python train.py --num_key_value_heads=6 --head_dim=96 --norm_eps=1e-06 --attn_scale=0.102 --bias="all" --init_std_qkv=0.0229 --optimizer="laprop" --learning_rate=0.000796 --beta1=0.9 --beta2=0.99 --train_tokens=796200000 --max_steps=6075
Each number is 128 + 24 x the weight over its row's rms, rounded and kept within 0 to 255. Layers, rows and columns count from 0. Numbers have three digits each. The size before them is the row's rms in percent of the matrix's.

# layer 8 MLP down (transposed), 2304x576, rms 0.034, rows 1941-2047, columns 384-447
102:108094086110129158153104157170088051123118114124166141132126108135140138128147112142146153154083107122171126153132151100127102105129133169143113115120130108119131134134125128117116157109156164
094:137114094143092126148124110109111144147110141148071134128125137130104126146139104145137128124158104137120119121124171127165105119156134181154151129117125121156125137127082160096131132123115086
107:099186123089128112126140122146109115098135148192142156124092117177155161152121144088135140141133126192167126133132110147135200087191117143110124125173092178113157124153088125122147125094137135
097:172176128116135153144090133113113105138171152096115102119130161129114153103131172092115100113097144135161091135140100097157123141118168113146117138144095135136091167118176135102131155107107144
100:103128138127161103091120141175140137143112134152122132114139113119141164096109129127136179138109131155114120099117129130162108135102128137156165105157142165145119130127131146112161134127107119
098:106158172131082143109127093175102119136125131148124144179122143114097128138162116123183118128091142122124145138116142118124139168123132135110154144123160113119130085132080115132112133141164139
102:174155147116103122139141139179179115134126099125111139076138127130137124112159128120148109123170125135150073125107145147132135134106159139144169150185071091099083185147111134120172138116098085
112:107175148164122159102124159150175141112118132065136088115149120135105159106162114141139144102155126160098139130103105089136137128132141125133083113122133143116129161115134130117148120147152117
102:137155106104153087126132121129172151124126090132114171157100105125171148141166114136110141150075122150145111114108115162137120126099161131118126140143131120106127130116122065138123166161116095
102:123127119135122148139144156137134149086170176111143142117124107071118137140136126151136152107136098118142166096104105115116156155098088171111123143092114131132118102119145112138153101157099130
100:166109157145131137144147106160147116106126141131116122148132147138122130142098127135123144142154135104172147105054104122147103113115093162125108115150130135138138115149138163126111139110111140
094:131129076163134145158148126165146180095116116137132109077101130161104124113165130098132080099133133147146160115168135113153143100124084107147113135130140158155130135085113163135179138091101159
094:147102112083113115148155130141145113127154110129116117119111123131089135135133155097060148130171132146107133154139153166131130121161100146134124106134143163127131135083097112062135098115140151
108:155121119095187126137118103134125136119144099138154157137079096126154144080139107164109150109143125149141160148097140111141116122130128113155116179148190113147152128104159116116125151119127167
101:103123168138119120159122095118110124124151184120089119097156127174140155148112101115133157117132148130137124140082115099139148120133137105144138144110094098117141131180149132100110124117129150
103:149142132136153064129138134122137132122117131099143142133104145173144150151109177075090117151153164158142110115143086127152120183138103146116112102141150153129128103158143167174122106140177160
091:114162110100179175115130119184109134128125134147106129134165126136134141148145090147110133126170160146095146110147123126114145127083130115218138156154106135103162142076125094097153127092138133
091:116141159157069128151125143116138100125115126112098165134096124096108172113122121149151150116138129128158141143172094128114104177130132143128174118142148142148105151110121135107118129170118104
091:159103129135146111084175151155130133109147150117149155143114124113149151152127134132147112097125129140147102162125097130098124154129142074114089095096156103163093083136101140117106133201055142
101:135104098129188103134114123152128131118117112147130113076139121193101100120143116071080106117150128155111139120159150182080152136135073125085072101156128125101117118128119140124113133123163110
095:129172172103089130121129092130139094145157117095087151119157085131124132131128102127105118111162129102116133148158136113095127160164076148115153160170093099106138102161136138101146116134143174
105:186138137150104116146141119104131113141198132124134150165158144108130153122141145139123111109139153157124128110105108109128125113132108142138137155115101177170107174146097130128137171120118173
100:099155143158119151081132106096099167100109128148139150163134158105101088124111088120115117159127122137097081127130100113096134123105109123153128140134098123120148118110120134128089118124131157
092:160149131108155105124150170147106158124078135105128125137102111135148106107125109117136133159126114124109162070138083117146144148125099114085125159152123105162131114146138163126139153098130140
109:171136155108136092143124103151139087121118122134162147127090114114118122145103133147122148110120147107142168131130135143174122155160142107123162165111137147082123088167127081121148134114132147
105:127114095153105112137106100149131111139119135109101160149113135127134164114139116112099156124094125130124124105151108118135071155129157114126131137168177125134139155154120135117123181111084116
096:122146132123122101117113145123126160116141149118114160136147081117099108161119123116123095167147135149118107114188152128097109143101158105131163150139108141106131149121148121142146140127125116
087:145079098143091128091075115158119136115162143154137137105135148153168095144123142131103140138124115144184126092120105152155176086104109114118146111125151132159123099102119121115112143075131081
100:104103101132139129145123143144133144166135155131126156099145143095143116135129166074140174107109105100142096152086140166127133168116180133121132101119138070140121141164149101098183119156143169
107:141137149119143161133156150111116148147155124147122125138095134056138093141132127116081162119155123100164111119107175144101094119120116096141103158106156104146140111130141118108115128128145161
089:118100175130160073125147118130144136131090112137175129102080129165160162131123160124086157142155145134152157097133103141140116112136113094113179157132130143154148144146139165149128112091190133
108:129101111144139161147112156153118113123152137171130112121157143136079155119144088125145118119155139117153126120154170109117115115136128078138115102168140142138105120116151075121144129162119116
094:148139113104117163136117075152112109090132090090088093159100121111143145139130104136144145120155159168162123109094097141157115142148107158157143121145142138159124143104109129102118098172126131
100:137144098139105098138123140144113168132129137117120134121107117123114134099172116130144132122122134138133155147156120122106116118125135130163140154118094132109155099172118116136097118149131103
098:119124125167122110150102062154136134106124147118114131106139092116117133139097131097139091106144139079088122154163147151159106170153139141124121155126141124144154129145099135140094186113162127
095:107101158128163121113109103131184168123113145144131129166152153100135107094131160113093125128121107130117134123120180140121162125106118120111127101144104110099134145142089114142194104129118103
097:103084107113133139138104109160136112185162113137091111091098127124133139154137133101134118139160127127122142114079092114110101110142140112092119111069165143188109121112134115186112134079122100
101:148125125144169104098131119098103168126150129153147123131163168163119134113139129107118169135111158132102125094148124096129119126104139097153118119129200084152099122129163137110168111139133134
113:125126142084140144134189139107148141102169123184164122157112119163151141127133149122138146103103150134166127115116145136135150129144127117079111090151112145119170133132145102121126138175137122
109:158126141148119128103143131154134149123149150119138112108112106131156130118114120128099123109116143144126117113124075161187126194113113091101124124158112133144132106145131154109115123126119106
090:154179112134139095136087100118128130140134149138141109138080150156161111088119130114172137103123091124121100132141103064065106137132122086162084137130168123173138091135131134111128116210107083
101:128109110123130117131092152152132105118134125089101134128121081096151140137122156138140140127163148137099147126115130127165147126123183109121111193117105145107126188096123114133157139154142132
097:114155126105120114125126110104122127131103113108174104122110123106153156114150099139154135137108115120136121110131114130116115106105132118112091115167160122161144138121098170137127122156125110
097:172086158111133136102143141110121143112112089137096113129090113117131145116098085114131108124125121102138156135139139123121117129157135101103106129111132129128101097133137139147126100132148157
108:102162123122128136176139126149134157126121101150113171076174090140124135147136142130100088130115108157145091149095123141055152192131122136160150096144120141090099105156157151125150123085160141
111:131135117151160146125132198112130121140137123125133134144119129104118123128122107128145125142144100110086131121145160107136124114114110103129095103137125103146092101118126158108122069160166194
109:114113115173111082088160129109080148151118134164115150115151117136132163127126163115132127105090112117113087145153147123158138124145156139100132137144129162124096098137133126161140134105063150
099:131174103132100159124140122120107128114148145122123112140087120125140140136120173117097122089102131189160113122203140115140115128150119152168105130154117090127118163091106126095141087138127129
110:105118138138149131161120126143144112139121139129094123062129141153111151135136139118139112122150158141117142150128111125135074127130124134126122120129104130111149124129106175107130085151065106
114:173121148126160139105143131138125128167171133107153112127105141139126147120137115127159112094109106155112138147097159134116149130147169149137119125127138134086143075106125099120121112146101128
087:135107116154123158150119151174141141111158172107164112086117073124102162110136130130122125189132136125121075126158153118114144154074097158124129144126114107152115159121104143104117116085121167
105:114125158161167136165105117134134163092133116120089154137124137141142119180097093118142118131139120096098135143137101115166143161140129127137115164151102097155090131149161091064135146137104142
106:168135133156111144086117161143096110089115135096131145110126132154159114115118121127104114094153146138113143132149124103167103142112106076136130128136116116147146120158126146160125121114130095
122:129091145144103079114128123114131131159143118127128090130119162108137118110122105096101140154131119145109171078135110139136171100140150154124135101087157178126092107131135117113098105151172111
102:144135159097152135109110113126141141107132128158160154111118105105121125095118034139103092109145124130173101126110161145117102091131094124126167113118096122143165114143147104102125120144109186
104:165168094097145065121137126155162126137141109178141116174143104151163102133106135122111084127122080137164169129125132115123140119141110118113167151098105110128119145137150091120173149123171098
088:097120123158123105150121127118137147124139120101154108114146140131115069174111164123145146144115159164153113145124159114098094112148122132167082165141102112136133146104125118128132088114132133
089:118100132113129103107078106143117141169132134090144086131098119132122115138125132118142117073147120151091111121103117146123109153141161111125121120084110150069114115110110144139145130150130056
099:133057085106126124132161134131149164137137131143116095162116150088169119059107116164127124121155164118116156135125167106117125138131134122131130093084183104140052146117116102127135144158103176
110:117130148093150140146148135146131132136138113118170127180106134117115121157152173085102158163130132112123128142095117130143121137154109124093110152142177114151174130137112140121117122131094159
096:141151128114110136124155130102174107138121152117116107136135152106125079123131094174121072137126107139111119142101185113130095121139146106141116153130116123146133153144127123118137143134137141
097:098081151134069107121144112097150117137124177134144132086135131129132072183145159118128133166151151124120157134122099153141157086121083159117156133068078112147156121157117155144131155111116097
098:115164156083122135167128101153137133114146139070179102140117085104103106135134179159120114105110108104131136189102142109142087108178139129069148145116125139108145108127176111093154066142133120
095:118134096106113139128131118100127096148124180111125127130120120117092115114134138081147136119090129192136137134109118140105145129155156121132098135113105125098131082111132136152120107108162123
087:117146115142130165112091103118116140151136138159113123115122085150110153135118151112137137127150147154141161138126106142155138124140098083108157108143143116106131093148132110104120139122146105
091:112112153103120133151116113160122117114078119122111114147091111128105138144176124130136140154159124156136116129098112088129174141150151116140112115134157103149117116126103162100076137185171130
100:140122128133102119173154141137120160112109117182129138156077135135108127088116090096152143146150163141156136114121109138101131138118166102091154118126118147139139152157163108108105133126178146
090:095131112094081065129117113151140134127133147129109147131166149102124153170132116118123121105130109118128099164109104129119160110133089131154133122132102102116141144144101089166153124127139114
104:098143134088118103163137107117106089175127156103138145172119160114110113135155114114114161133108124177126114139166142132102125117111109121123145161110139129085157089081099152144143134118092137
110:131136124172121163090151099127137111106139128105096140106140150116171062158113114112074130125169154125129098125111099096124103158141122136080082117126139125151138159112153118137126109115117113
092:143145166122109151158118108146139118131149179131106135089082130108139159163117122158159149127134146112162148135130146121142148115146115114138126152151136132183132145117145138091143085144139098
087:121179160119113118101115132096124142157136126092164113125064125095124094144096071152136140123117147093155134113142108113097166127104148139150143120088159086124116096171174116101126122119131135
100:136113092137153138155079147120119140136142146116093119119114098160116116094141119125119162107125125137114143129100136102122135141137120138164139131074145161132102152087171103159138158124103126
099:118167106129158157102115145139101138120187118111148140139082083148099132088153135110152141158093125105134130120149122112145122131126135132134059141138181135138116133120059084096145149149164092
111:153180140087153094132144135131114128106187076140114142147141145118150138120116138125083099152132128126110099107103110116166111135118117119151148162124111144134168083170084134100138162106150108
092:114137137132142088160155087156143150123131130142131172158114164093119154130127156118138156104124107149140135130098122140102145099121111151111148174124129120091118073114134172168122127129083149
088:122148124121114124105134161158102108155113118090157088114147109155131146177162084108085150119145116126149127144150114150126141069131174132164151127097130145124124111164110135146120175117108136
098:140106088116150130076146090109139169087151177154108117103092122133150115101160104148121099143123069138150118133110113140119130125118126145101122046129127149111135131158094131158088151151125139
106:156142127132148100123137100158117129112129117146145107131111120118137174129123101104093163111125139168171143160127131120141116103157128124130088166130121154129131156142134136123103136155143070
099:102095161170155122212122119139132143161137133100112162138123140110128104188175139142147108148126169141104170152117138142102175144117127152102135128119122111163103117083135133135157154163125112
097:134114135128126110114135142132114171151160108154153121113166124101109126133110145142136097140132153150151130106076163112108131105152117146133113116104155147108105110159103089160101112150148189
097:119125081165124137122149133139120128141113150139155158100116110142174099131117127097139163148098118142156090117136109118144087112148113149110125119072135101115109127092146125108160139115158120
098:108091079148180105166163145152157132151135154128135115138124114110145110136104106151095122107186100175141112136122148108126151107138120120143096146123131099170097110099111144100113148133103151
098:173139111102171140152147113109143149117104134104117169122113110076153142158172137115121113123083172138099160124115144123124157114137161094128133134077145136114083107158137112123138104098125088
098:137195112124131140091163104144138111123137117116112138143133131119107136148160131128074129085166104121104124111146067155121134116129082135115114133133118093125133161129085106151090144125089102
115:119118128155117127134109139138088145116165142129115128171113122105102177142148120095145083132145120141171127109110159121146149113139110147134112175121141135097129136138089120124133174139133129
095:140071140113129169130104107110169130151142113183124141124146154090143138120149164113187122170150162117159121084103070152161098124170098138165146156125118128168122105075122083125100154150176119
099:161143132129129130149152116125098120123113139132095150133104123117130164081114128136118127142122139114124143115154080102115117165157126150151150109161126145173138123127123111122119177096102103
100:090156137108153140109102065134093158136093154098176136113096109119121085133097115158154119108158152090171157114099114109126156141140153081130097115147119138152145094106095116118116121160102113
099:164122143136174082118127079059126132110171152126118090111137146100138096100150132118089123159157092115129116164131181157099121152116129100139134126128115134135144141153131163143120103113142085
103:119116161129107124146120107130131120133085141156105112107141105112122089155110112124116144136139136154134154137124163117117095154102169122127098157102177139145142128140159092130122150156105106
091:081114110110121123129145148111119148119132162131113175139127202179098121112122096106134101121123152087138145134093140145081128137117131071132135077128089183161146147107150115155091158092134123
107:140144104145130136139121159110148102128132128100156130139138130114123134112188108128146126141119103117093120126125154147151112072113142163085151156130139118152135148115117176113113129106151137
101:140142104126178173109149101111112117123168163139076120098132110140159098148110161105132129132110086122098095119129141153120114127108110098163110111123109120125137086136128122143115128150132157
108:152100073132136127153176072131137099192119125141132144150113139126174184116156130076140108108130135160096124108054122112120122156177092149114092104145146158135117131139086129155114129112172141
104:127134103132124102154142131131137138108111151110138154113120129118101154134099114126148129131134124198108117132152138145173110102112150160126102106112114114154104145129129116111147115105125115
114:130147120179135127133108128165159113130095148171089090128128162155140148124149112173111149131133150140142121123104143141138143155126156114131108140127157079105150132160146112140135130112121163
087:153131159143130139122151117142152111140131168089094096130153138123115119165126105108117128142164123116159151140143132101117140077132167125105137148109118125109123146108086162135098115150106077
111:086120095159186118147135136129112153096142095152162068159162133110095124140117121092151153089125152131131116151124142110094113149163117155131165141125101126146123114123137109131151124119102113
096:132130155125159108140150160148128129138133129168134127180144179133144115132116131104140128101124149135123106112130103102116162098149098147130133162171143109140093112152161109090115129151110154
100:110119116135098125109116130155122117139127082141114151146151097149112106158111091141129120075139101101135129136154089117135155124144130119139156096169150137156101098101159131132096145123156123
107:147157116126124100136141177152121106129134143121150114154108126168113149126082161117081111121140097142143185130119109150104138163131099121115107084157113113133123177158117085116151132155109088
105:160134098096107157137114107149159121103146164136116139138144149146102133158146105097146122129144108108113138111108103110147118147125143142140115089163159115073115140130131116115132158169153115
099:123139101151130125144130137145118116156128106151119120145131118101074109110132068110119067146132101119108125143174131126127092142135127106080105112140108131141117114131145074119126111151097136
095:158136084121172095133146175188160147119159115180107143072135151132179140138111088109135150120134174109162123151110141141118135140144140095138111172106146124128121094149202103090099148104140099
105:121120132107133128106164145166107154146147151157158169107117128079158188118125098113085137154137113123104119107134126113110129131096106078130114107093138134132119074162114131145136146099118159
087:109150139100141070140141142096151108139137131109099078155075123147153173142099139181166089117139185114138137110089091108126107106141145136122107116068164130096130105116133134145165115144091108
# layer 8 MLP up, 2304x576, rms 0.0343, rows 1942-2048, columns 384-447
102:134140167130131121110161169150148143113109107139133138095083122124150105110085094141143161174152116102101152173122088119144122137134135107108131141107130160095115091118118088124118112131148113
098:128097148145140139130113127073149141149129106121115098124155156156118114128119115135123099117158116081148111125097143100099105147105091100151139086116132065151123125110098101124128144168100125
095:140107130106115100077132147171112107130110136139131146119083150180082184122093102160113115149139107158117087084128170125099192137143137135114123144070115132111173146148115109101136134092175132
097:136147136147161149144073128121159163084103152144097122124089101094194128150164114098179122152146096151134115158125122137107114139115094096124165123097131127105125112100142143151126138109125084
114:103145149106096118093150115131121143128071157180119141162121174146126126141145136101124141113110146113143107171099149125130127137105116130127107143118129099135125104124116144133106158131143123
098:120131135143155117102131141131178130135111159101126132138109135152128103122126133127078114085118098128113095162116117140135130139087094065127138131103150104145122127103151111130122096109109132
124:132129129138113127123109153130125155158108125096153063164173128168131110142148150172146073114142094117152149123109121092150125149117137177163146106079165134144185124123104166102105138156104097
102:094166090164135125118131123139137134147118110114089102172114114127126154170138140152135138174163109135103089118138153102136117117148112137163124147105131125113161095106164062080127125145111124
106:085122145121111099154157113113136132111129102138066120133113161119158124131160083127145094140089134130112149176089143175106129153139169155161144135132143164138129111116136159103126118103138120
096:169080125160099123134130131070131110138101110125145124139107111136137139111142118161147119134177136173145107142098085119160113140145113110168119121144117127152125133131148145106117100126109074
100:123119173163192123098110078160113097110126103143128125139137161156153111103148121141061110116093109121150090089138095140151167116155116104120175129141153145147137103126103147143123112128117075
098:119110146146124129083166129133143112100092133128112124179112128134171102125149133140158075100070164084149140113133171111113151112092132118134140152141116121160123094116149139139115175115083151
096:128117138166106109140138129132094125136125171090179091111129096109091107133113113128148106113171148150146134147152144164136106114084144130090124071111122104086085160103144130105125147141128113
096:117131143153157110142124169097122163109105106135144132132090136183137121140129144172112137099138083104142113115097137138122135125111123131163130145121154142122119114101122124122121123126158143
105:106084182091134122162109092143099191118113111125126142126132124125078071131123107147104088087129160144128119134147138093151153132127105094147135151082094082116118096122141167154095130124115120
088:117109119170132070127164118088103121112137145136109180092119146123101099137121119153141103160156146131136140116130126123084118157148137155115102118097074123131099111124132149133119173152117111
111:086146153140116121110112139093154168128127110135137089107099117168137090118110110162116111150152148116100131139129088119127133130142143121148124136153107135134141136116122102144128139105103125
089:087108139144097177121165107115131150176087126137131107127110151091146132168127069148129147164148121121135155156111133105153118089134137121143122113131121164116138155151115141144126127068149074
100:100119134153159151119129118098172128155154126150141113163156161200163137123185095132149102101080129126116140110136114120156196117109099161135116102155121125180157124130113100088127105101122143
096:146136151086133085106145133075134121203122151087172099121153098186104096133150111155120088135127128099108053121125171161099143112119117106141111088146104103159177092106132140136136169099113167
091:111153160133094119112148121116115125154114087165137122080140191138122126120119162113157104102114116100133182134106153133128115142094134143127122130121103135136119134154128114127102135124113101
100:087072100090137114141096130098101112131123108116145107153152099133115169115145109144148099126090164090124092140114149157165148144128140135164167076110114128135128138138119133089084161095121125
097:143122138111110141104109090147148132139078140140127114155066132129126139158122132141136107105116139096120113165100127155132156141137154108107125157130081134141157102134154128092133118125132085
101:137105125123114135129133141132116136163118159124088114148098133164095109117125113138150095114092117153103148169157112129103137105106156174119137074148143165110074096112157149136091162152145137
093:138110163113143112127126139130147147154130134143181133148153134174112092126144139168145118113154197126081133131104149116113116104179079132140150115132110130129117093131099110150114155125079136
098:148097138125128098125102134097114123121109099142144097099137134112117110132186135129159075120098140128124152172169101153153153113095119146141134133129090151111130083151172152115105168092110102
103:120158147121155118092137149108168114126113162122096118158132146122113137150166132127135161105102121136086145171118140151128130127097121153137126092160092130138135138138066121136136134144060147
105:118172150100143115157143089110117112154079132084138126128112179100146102103148152134127114105133139114114116143132127150164159109110093170088139130087111087158146121130100129117105161138103156
095:120114102131148163083057087174143158087118141128125122191140146155122142097154163151150118125124113146110105138112110122158145107152094120109141151122108114087138102126151109106122102117120139
097:126115133129076140129057092117139136107100143112167107186071144113109119108135112153142140138134173102113114174145133110132160159114136140122165109102133145155105156117151112147128120124140146
101:146121152114099157117142096099138124145098093109111119086081160099120121120128078097146129130162169131138140133093157155189142176109117106101123068084136110129108153155142137102124162102078152
097:137105141156089127099107135095073138190125135115168101116084140141149125143146188151135106159145137155086160105129152112123141148092104127144119128081100136119137106104143098157100135116149091
095:108159152149160111154142085142161098135129148142128125115093154135125162035103088116115080123093165179122120133109160172099122132103115107127132121147119152155106097102104094135078201096129135
098:153122166109144127097139159125093112127112149171131072131114130143175078125164140148137156130105113154095154107129118089090128080132134129155110116139116127117105113073112135113133095140091111
102:171150151137141078107099187105119125104124112095087125149101100175109124123120110142118111116169155126089153159150119115139127101142119131107162129104133122128109092117129160143105112136159166
107:124128142110144125148080130151096135108102164127101126167150142137124091119126140141128098116128143126096127149127127088122111147125117116131125098129118131149138127127130147163131088134126140
090:139092149092115151120149095143171089140102091129117085118124143108133118104139182158112143110131146139101098118127108113138151116111116135101143129108135117095149090092102122097137182081120149
104:145130155116125134109106110110090136135105188165126123148094152136130154100146163177165118077140128128095129081077137134108110126114150137112133128131147113111157138120104159117110110167079102
100:109144118111124112112117132122102110171120100135143146162122130178127114137145138152158117123108119092127134142129140110083112100134120193141128115142118140117070140104108101135136120125114194
091:157122128121130088104155112155099151120123144115125118108140112106101104116165085189139138123136140166125145118119130149140165115183110160098151108134117107125139123152132101130125155093122142
107:101142151123095126122116150150131131170121150114120088130081127124112174083090144125127123135111114129131094118116130103167107152105106139112140157104127116151148114151114153129094112094112136
106:119082133122142137085124121122126168131128135099147137117130113116137105111133128131129102149163125082080119133127144131117144130122147120147144129117101134144137132135148169086120099093112115
106:111133186126107091118117114113115126156106126119140073117138125143125126123137110165167121098137134145129124110112121160135108113109114130110137131108076129100123132153141129152096139124110099
102:122087148101116144134147141151144124113127125100145104144120140094123097095110121181152149141096091095149115154085139145171129138143124180135126091119137161147158133121117124121121105118133151
098:098102091136130145088093127109110111141113107120156122153155143169108106133137124123172098095123122123118131126120139095135177110088119129119150123137152180144164118110134146104127065115160128
104:125138116107125080152109135127152187140123088166159154143126110108120102100140106138115095150137119109151122155111137143076104190139127154148160128111113087136112103093138135136108136119118130
103:108109161133115105155135129135131138108082141102125125120100136138149149125144144124129117133141107113134103169113121139154101143132105162106145083097105125116115134129118150122122117122113108
118:082087138081108140114149136094110174099084138102103091132118111136106104111159111134155162083128168119112110086156148136154143123149143106087127110102151143134115116133088091102074089121138104
100:127091141111120081084105123145142134136117147116126171124122123148142122129181116140131097157135099136079111160109164159114182147134130116146139162136149146108140116131100107151112106112105145
098:163140163096135104136157107075160110143117137140135124126153199152151095158183127120105112095142109101148176156123099144122136124150127092128127090136105121142133106127129135157149149125088121
095:105134128069114127081109126138153087161135116124157106142079134143150105144112159151160165141099095120151121109145113135141138126144152145134090079168137127112092164075130126147113122135132077
097:105114134116123115143122118094122102184126121157130118148115102136070126133174128122127129110111141101133113144125118113131124124174128165161153124124126145092117128079126107123126116095144182
127:106089146146090125113094086104140155191110100081105061134075160114153104086161105118138153118120151100113139173136103097143179108133113131123148094089142185113100139101115134128098094121165109
087:103118125124113118092149147128112180111116152154149112198134119108075136134141158156112104150113114150103135114115087126130135121117177153098168135098115160144115169122128102130111084123143148
091:107135118119106108136115118127113141164102149146155118118104164138124122106128153128141091103119102135132134155134097123150133142121107151100121105148125153159119147123154125120126128105121108
102:118125180110081097108133119156118083148106118119122078127124153163133124147129177148082121134109171135126122095135118147147180154139076164102166136137165128148146106148142133139109118119134123
104:138104157111128130084148182127178140166135145154161167109134148124160089140165124177154144130115138127080107160114090092119137105163115137130104103080125150150135106119117133155119089155096122
096:138099117118110146109139126115083142087135125087112124132130132167123131143129108138123124100119116157157139116117133127166106113101158101109108120166123120122142132114146103129145146125114135
105:098108144082130134128140107128132182079111106122164121125117107139124165107139112168129123132119152123135122155113155139116129088104111093118156126103096170109122142124113123097090144109128116
105:113113136105126111076146091110156140169158053132130129129159139087119158134134119114095152107148129126151144171120121129109131135107111184117118135134134150148149136141077132083125133114100126
108:109164130147147133131106171129142125134112116094130135180125111102108170089098120148137118100125132138112094106118151091144099132135122125123101125150121121127108123126110134114126139138132127
100:115130116135155127162165138123153141160090120109085117132115125146130117100139124111144174139118121099129114122106150112124143150135103135117179113111116162124105120124108127119137139125116143
096:152117172129138115121102144151160144096120089160124132113140103141181119162123147196133129068090121133125110154147114135179134088117134101135111086122159132139142145143147059155107140125115131
102:130118137152160081145129092119134147101124132157108083120080127125130118133179101146145141145177111115068129152145108159113177155156096111096159161141132142122160143112155093120122101132155082
091:116119137125131103113142112143143114131112140132092100160156130142150128133132177144212122145176126137114123133141120147115195095123092135086111142140082150135099128133103135133142148134095131
104:126109209138111095152103082123118144132117179114183127165058110156118091113147133169141123134123136131148117124113075124129100122128108119096138096152122161134138089112135170154121088129111123
090:118115149104140095142145088095151107142128158142165129120135092124124094147100142145132137155124141168140120159108106146098131087129159083074143112104122128167143138114137071147139135137119129
108:143133144111155110098092144112129136145130088122121156140140176160154098095134095148133131131146175115095122139088114115122100101154094137142094107116108093140116155133089117112152151161136163
103:158135145102131092122126135158137166140090132113124093121154163162164148062200190114112133066135139076081125118111126102124109164114080083146138104101116127153150127142103106136132139122138133
111:146103121131090137157095142113177141166093114147145089140103127115114170116113100124130115079131114109131134138188130083135184149148126122157175114126159148163148096116141173127115142109112161
097:141106108154141150149149101165141168154113086088136141142137138145142172150145135122148136122162154099105101131118080139135104149152101176124104082139147142132102138126093125143127135134127098
117:118120114127114128140111150116138153089107130146076150159112145150115114123159137147191073158130120133106094146094129135127150101122113115099120140150107128098096119139150150105135184109067160
096:140071133136120129151125162117143126130119102108107124126121105144142149104114143130115112078084146105154127084132120137088140129128133147112151113135069178161180125126150150183116135118121161
093:100167146128175102112124148112112127135124124132125125093117109110165124158128177148135104109113144107108111161119138136109128162125131152146145165104099146109143098112107128124130109140113148
095:115134149139119145127142098137130189140067109136100098138145154134097076169144130186139147094153111131149122132138137157132193142160119133138150114107102065135149133124190128095142128112110151
091:085111123095151117142138098146150141132094140108128138188123147143133109145123129123146156124143143103130150072158133156158135151137138140057126125124142140109111155141173148107142130125145163
094:145135112145119081127112104150100096182107097118152134120133101139169129087136169130143133120097156124130120113085136121162131141143131098165136127085124104124154123135124132122108151138154095
096:121070124107122142133141132087115098126111118104127138128179129134130102111085133145135146138085164103120116175143153159156129111098118164109133097139136133154153140123121131128086135187121149
099:103129133154113131142108114120134167098125113078132097158153141166101196139097138147135120122128126093111083136116150147132179126105119112109123112168129160114112119092141121127136128124146124
100:108120133066113093120123101139139114130084155148137119122110124113116115122153153100164117144091148116134103180123103161122136119093080188139152128113171113140137134121129100140142130114107155
099:108115146150108082141086152099129130178101087123097117107126139138127149104085120130141090109101122119129156107126123149113096123100142176113133101122129129144154121110118135125116110125095135
085:118123130140164142074136110132119113146084118111146115123132175111120141103125126152096151136120105128098117133119145130151123088076175148127145111108137130206159114083101141104136147117131105
099:106125106127134153093129097131121160087091123114097139118157131120093144118134092127128134109128148092088123191137134120156120130112097123148179124156120140115102134087138142102107147117135074
095:096076140148176127129145162145129155153108107149139141149155128154170118099147109123126069126119129148075100171145163105102175114178133134138126110149158129119141120122122157085135130147148166
105:090120124140146100103118127117122106131136120107106100145071101093158104126113147102142100151075125102103092120109114126144172112132106104089112165117137102142115108095114155093111157093110121
101:096144097134181124154161140176131141114105099099112119131101147185113140096102127158112105105134109144099122164158153131126164135108128115137137151142079140099140155127169142132101108090125150
090:117102183134132093137105137147177126139146138147136117138117142150138064166151152102127106138089126081140103136110181146149112128151161077104111128112140143124161140107177133090087088124098206
107:127090126150076157045142089099156133118126081127109082124091111138047135118137107134123168117126148120113148139097104135144171155155143178136162112128121134144117092096080131137144130163102149
102:133124121125099137103142117163138122095109154140133140167137143107146102149193139182127134150138085106142128138103117144097128119118131112114155137103128175131140098118097121101113089171107113
104:104109121149137090110127160133135158139126098132113095130101104137165093091161135160135102146095119125088161160114142119122102114126118120166126091083129162164095124168139143104127130113153132
098:132151111181103129131079129116132155125085122139158094157072143114126119133153152112134079120167106154109144165150123130145140123085129166137121128127158105126112156096095122123138135119079121
120:126113146122129140145116123135121133105087141082124091139121102135123108119168113173169136099132104100104099106111101114106151136159142125164131128112142145137115155123080133076112124137096161
109:135113126062140168108098125092135197150107123145100105133109167187123134116134129166144142138101153118128121114164100137129137158143108120119146087111143173114150113119156138117098113111143082
100:096141134110145101124167122150120117122076135107123122100138156155084123117120103121118106130132112124108132143107162138110160092127118114155103131140088129136107155132145144123129123099106147
102:127146144131112094116140126109156137145115129128111107111127146185167116113129100113149121156130130149151109134102126112158117124134150123158133113127104083161131104145102098096115126122119144
097:128092146097099104111127072110154121109120122101127105151150154144161145122101122125107151150141155106122141142127118141149130138148139152168160163115140121144117116161119149147125107114140127
103:130112134142128135119117129088151150110080154123122146163111136176101114136146129165151105131121136149138054143141155147106150156126086118128113124131064143124132134105128117142116149102129128
094:136097122120116123087142128144154123152074145128127093140128127100155115104123087114136139120088138135137126136129073129130153129076141102087126098172139112172155151110138130115069161109140113
089:113121119150116136135134107120110158168097130097113116130159188086169092134124102118112147123184123146113141137139075131153134095101127123137151126126131123125145114127113156080113131127103134
093:116119091104140118126119127128154114117165154139142113156129105137164107106171130146125085123170159120093065112107123150087178149124141146142144102112137176131149162131118140102114064151107140
089:082117156147158130109121107123114168112095092130156106128104136149083150115128115133110123091151173131122165159136097104111121105089122123158145137140128120142165093120142195119121120113103078
097:149127132167097102138144143149154159167128124091124169145148148123115149081137124086155108144094115105109097135112131111127127142134155129139163102151092146146144123136092103122138131121112181
099:101083160106142105109101172086164103107112155143155097156110164165158084096133170129161143088110151114084103117140091141119169119095129128100165124164122082160146114134094160122149084105162141
089:138121125087123097101166111131140177128139119100115129129141145156179169109136086119095154143159117136125110203165117147172156127144129123100145107095101116142158142112125118127103140092117097
089:100120130068109113048165126115158164119120147122130086128149134100119115108114143157145152098150133103141078153122090182136098186164127134119102096100104112112169146132125113109116151137092136
090:133121103162136135114089124151084192132134134128117102157138155132155113119152116110098128117132094148125141115150109130092144117101086097137166074178134110148130124147141107085109125090146106
100:165074170148130103112067134090161130161127133101134072161129137139157129067131122112123098144143116105097148125095127092107109130122104099152161118113106088118126151124121162136125124142098208